Weights of a small GPT-style language model, trained from scratch on English Wikipedia.
Size: MLP 320 tanh GELU, vocabulary 8192.
Training: a variant of Muon for these matrices, 134M tokens, 2830 steps.
Each number is 128 + 32 x the weight over its row's rms, rounded and kept within 0 to 255. Layers, rows and columns count from 0. The size above them is the row's rms in percent of the matrix's.

# layer 9 attention query, 128x64, rms 0.178, rows 0-10, columns 0-63
size [ 68  53  71  75  86  76  87  74  70  93  76]
[[107 131 120 108 203 134 111 149 164 159 120  86  81 134 105 166 102 128 137 118 159 137 160 151  76  88 129 116 120  99 131 105 203 189 111 112 144 131 185 113 149 132  68 141 142 110 190 160 119 104 144 146  54 132 159 155 158 110 108 120  46 135 109 113]
 [187 108 142 124 174 156 188 104 110 158 136  84  90 113 197 171 138  88 115  96 116 107 140 118 160 110 159 112 136  75 100 183  99 140 132 160 124 131 182 132 152 117  67 116  95 130 109  56 100 133 118 121 125 129 106 163 100 171 165 113  69 112 171  92]
 [117  83 178 121 123 136 209  67 159 151 135 113 181 148 108 141 137 109 155 162  86  75 151 103 112 113 173  53 134 166 118  99 106 145 143 111 107 116 123  99  96 123  64 172 156 172  78 117 144 114 101  97 140 120 131 107 114 142 160  94 126 173 184 148]
 [144 157 163 106  90 100  97 113  98 156 140 168 164 114  86 137 129  96  96 125 118 155 155  80 113  95 101 186 131 135 154 173 168 117 142  87  86  61 156 161 159 184 127 132  63 145 116  94 100 155 146  84 140 124 134  61 131  88 127 152 101 144 178 178]
 [123 133 110 150 123  90  88 127 136 137  55  98 113 119 155 161  68 149 182 175 177  83 117 107 147 181 143 137 110 152 132  99  74 137 161 190 145 149 111 140 169  79 161  99 113 119 118 143 127  98  67 136  86 181 162 120 171 130 145  74 169 130 105 144]
 [157  92 163 108 120 138 150 165  89 158 184 154 144 158 109 166 133  73 158 111  96 149 169  92  86 169 155 140 128 102 144 101 142 190 132  72 104 120 169 115 171 150 115 131 109 153 112 130 117  79 146  54 136 118 118  29 103 108 113 165 117  95 142 138]
 [ 59 197  93 175 158  98 160  95 112 131  73 114 137  93 153 114 124 169  80 130 159  42 105 135 154 141  97 148 117  89 133 136 105 133 143 180 166 122 151 128 154 131 137 122 130  88 154 103 100 145 109 161 102  81 125 169 203  79 132  99 120 148 119 150]
 [149 169 127 119 128 122 113 136 121 119  59 116  79 143 190 119 107 100 152 140 130 102  60 132 152 158 108 154 183 112  63  66 120 131 106 113 107 158  88 142 211 116 123 132 127 159 113 147 139 108 138  90 183 186 140  88 148 191 122 131 174 100 127 142]
 [120  85 156  99  78 118  77 118 108 186 133 129 147 135 117  81 105 121 110 178 100 204 146  85 125 132 127  83 115 142 201 183 171 117 150 121 109 126  97 116 125 102 130  94 177 189 127 157 119 116 122 168 135 129 115  67  80 123 183 127 122 129 181 151]
 [ 36 168 108 173 116  88 131  79  88 106  72 108 157  83 125 109 113 169  65 156 172 100  80 114 149 153 127 118 132  60 144 189 131 117 138 147 132 134 125 113 134 114 158 101 156 120 155 149 123 138 111 194 132  99 103 138 161  82 151 139 103 137 179 134]
 [149 130 120  86 158 142 137 196 114 148 167 142 140  90  74 152 157 102 119  81 143 123  71  90 136 191 186 117 156  97 131 157 153 117 107  98 154 107 161 152 138 107  97 186 133 102  80 123 174 105  93 102 152 103 118 116  96 122 157 136  84  75 114 201]]
# layer 9 attention key, 128x64, rms 0.184, rows 0-9, columns 0-63
size [ 82  80  75  85  54  91  90  74  72 142]
[[113  92 139 113  64 119 129 121 115  99 136 126 174 123 124  87 112 112 104 139 154  99 138 130 148 149 134 247  93 209 147 100  90  76 119 160 111 155  53 144 143 180 160 105 105 134  92 136  87 123 176 137 131 111 113 145 145 108 162 140 134 130 157 166]
 [ 96 116 142 131 118 154 171 154 100  97 153 141  45 178 142 139 157 136  90  89  48 122  96 142 127 139  91 116 162 134 110 133  92 101 129 172 115  79 125 129 112 181 149 148 121 106 104 186 145  66 183  92 125 110 208 168 107 141 111 140 129 130 141 160]
 [201  88 135 119 171 160 174 148 147 120 116 118 114 103 177 147 101 159 135 133 138  88 129 122  72 130 117  12 150  92 105 124 127 155  87 137 137 112  52 112 184 129 139 104 193 141 177 128 116 139 149 118 146 117 128 126 139 152 145 136 137  99 107  73]
 [133 108 134 154 128 126 125  93  88 221 165  98 152 100 155 124  91 153 145  62 171 166 141  72 116 144 206 138 137 134  97 144 144 138 113  75 104  72 154 120 140  85 122  87 159  99 110 118 132 107 142 198 147 128 106 114 132 111 157 127 173  74 115 106]
 [163 160  77 108 109 113  87 132 171 173 129 134  93 147 158 159 132  97 133 146 110  94  75 102 130 165 132 162 136 206 117 140 115 123 156  80 100 134 141 135 176  76 162 164  76 111  83 156  52 121  87 119 114 134 122 172 188 107 171 121 143 125  86 131]
 [125 122 137 148 157 151 126 131 133 223 125 173 163 144 146 134  95 142  82 118 108 178  99 108  99 157 119 146 175 120  94 144 177 127 155  63  59  63 157 168 126 113 139  56 134 126 119 106 102 115 145 117 163 110 130  90 138 127 133 156 178  60 145 127]
 [120 138 168 121 165 148 150 159 114  58 112  74  97  98 112 127 142 111 163 153 151 115 127 117 188 107 178 116 101 113 145 120 106  84 150 145 211 155  97 124  78 126 169 131 149 138 154 148 203 131 104 102  73 154 125 156  56  82 152 111 104 139 129  93]
 [111 115  78 105  90 128 149  85 169 140 137 151 144 113 120 120 104 132 115 134 109 124 167  63  80 133 123 177 124 228 110  84 149 110 133 129 119 122 152 161 119 104 128 123  89 116 122 106  49 165  97 154 146 132 175  86 170 155 143 129 154  77 108 205]
 [153 148 121 129 127 139 125 104 135  69 134 143 119 159 106 129 136 154 161 122 135 113 186 139 136  16 147 138 146  47 168 128  79 156  97  91 163 134 136 118 129 131  60 155 166 107 173 130 159 117  83 144 150 149 148 178  74 124 114 117  83 170 155 127]
 [122 117 132 149 196 102 145 161 123 136 161  83 149 126 178 165  77  94 122  95 133 154  97 167 133 143 131  91 135 102 148 139  95 153 170 128 153  79 101 110 124 145  86 146 124 113 151 142 191 139 160  50  88 101  93 148 120  90  96 136 164 130 178  43]]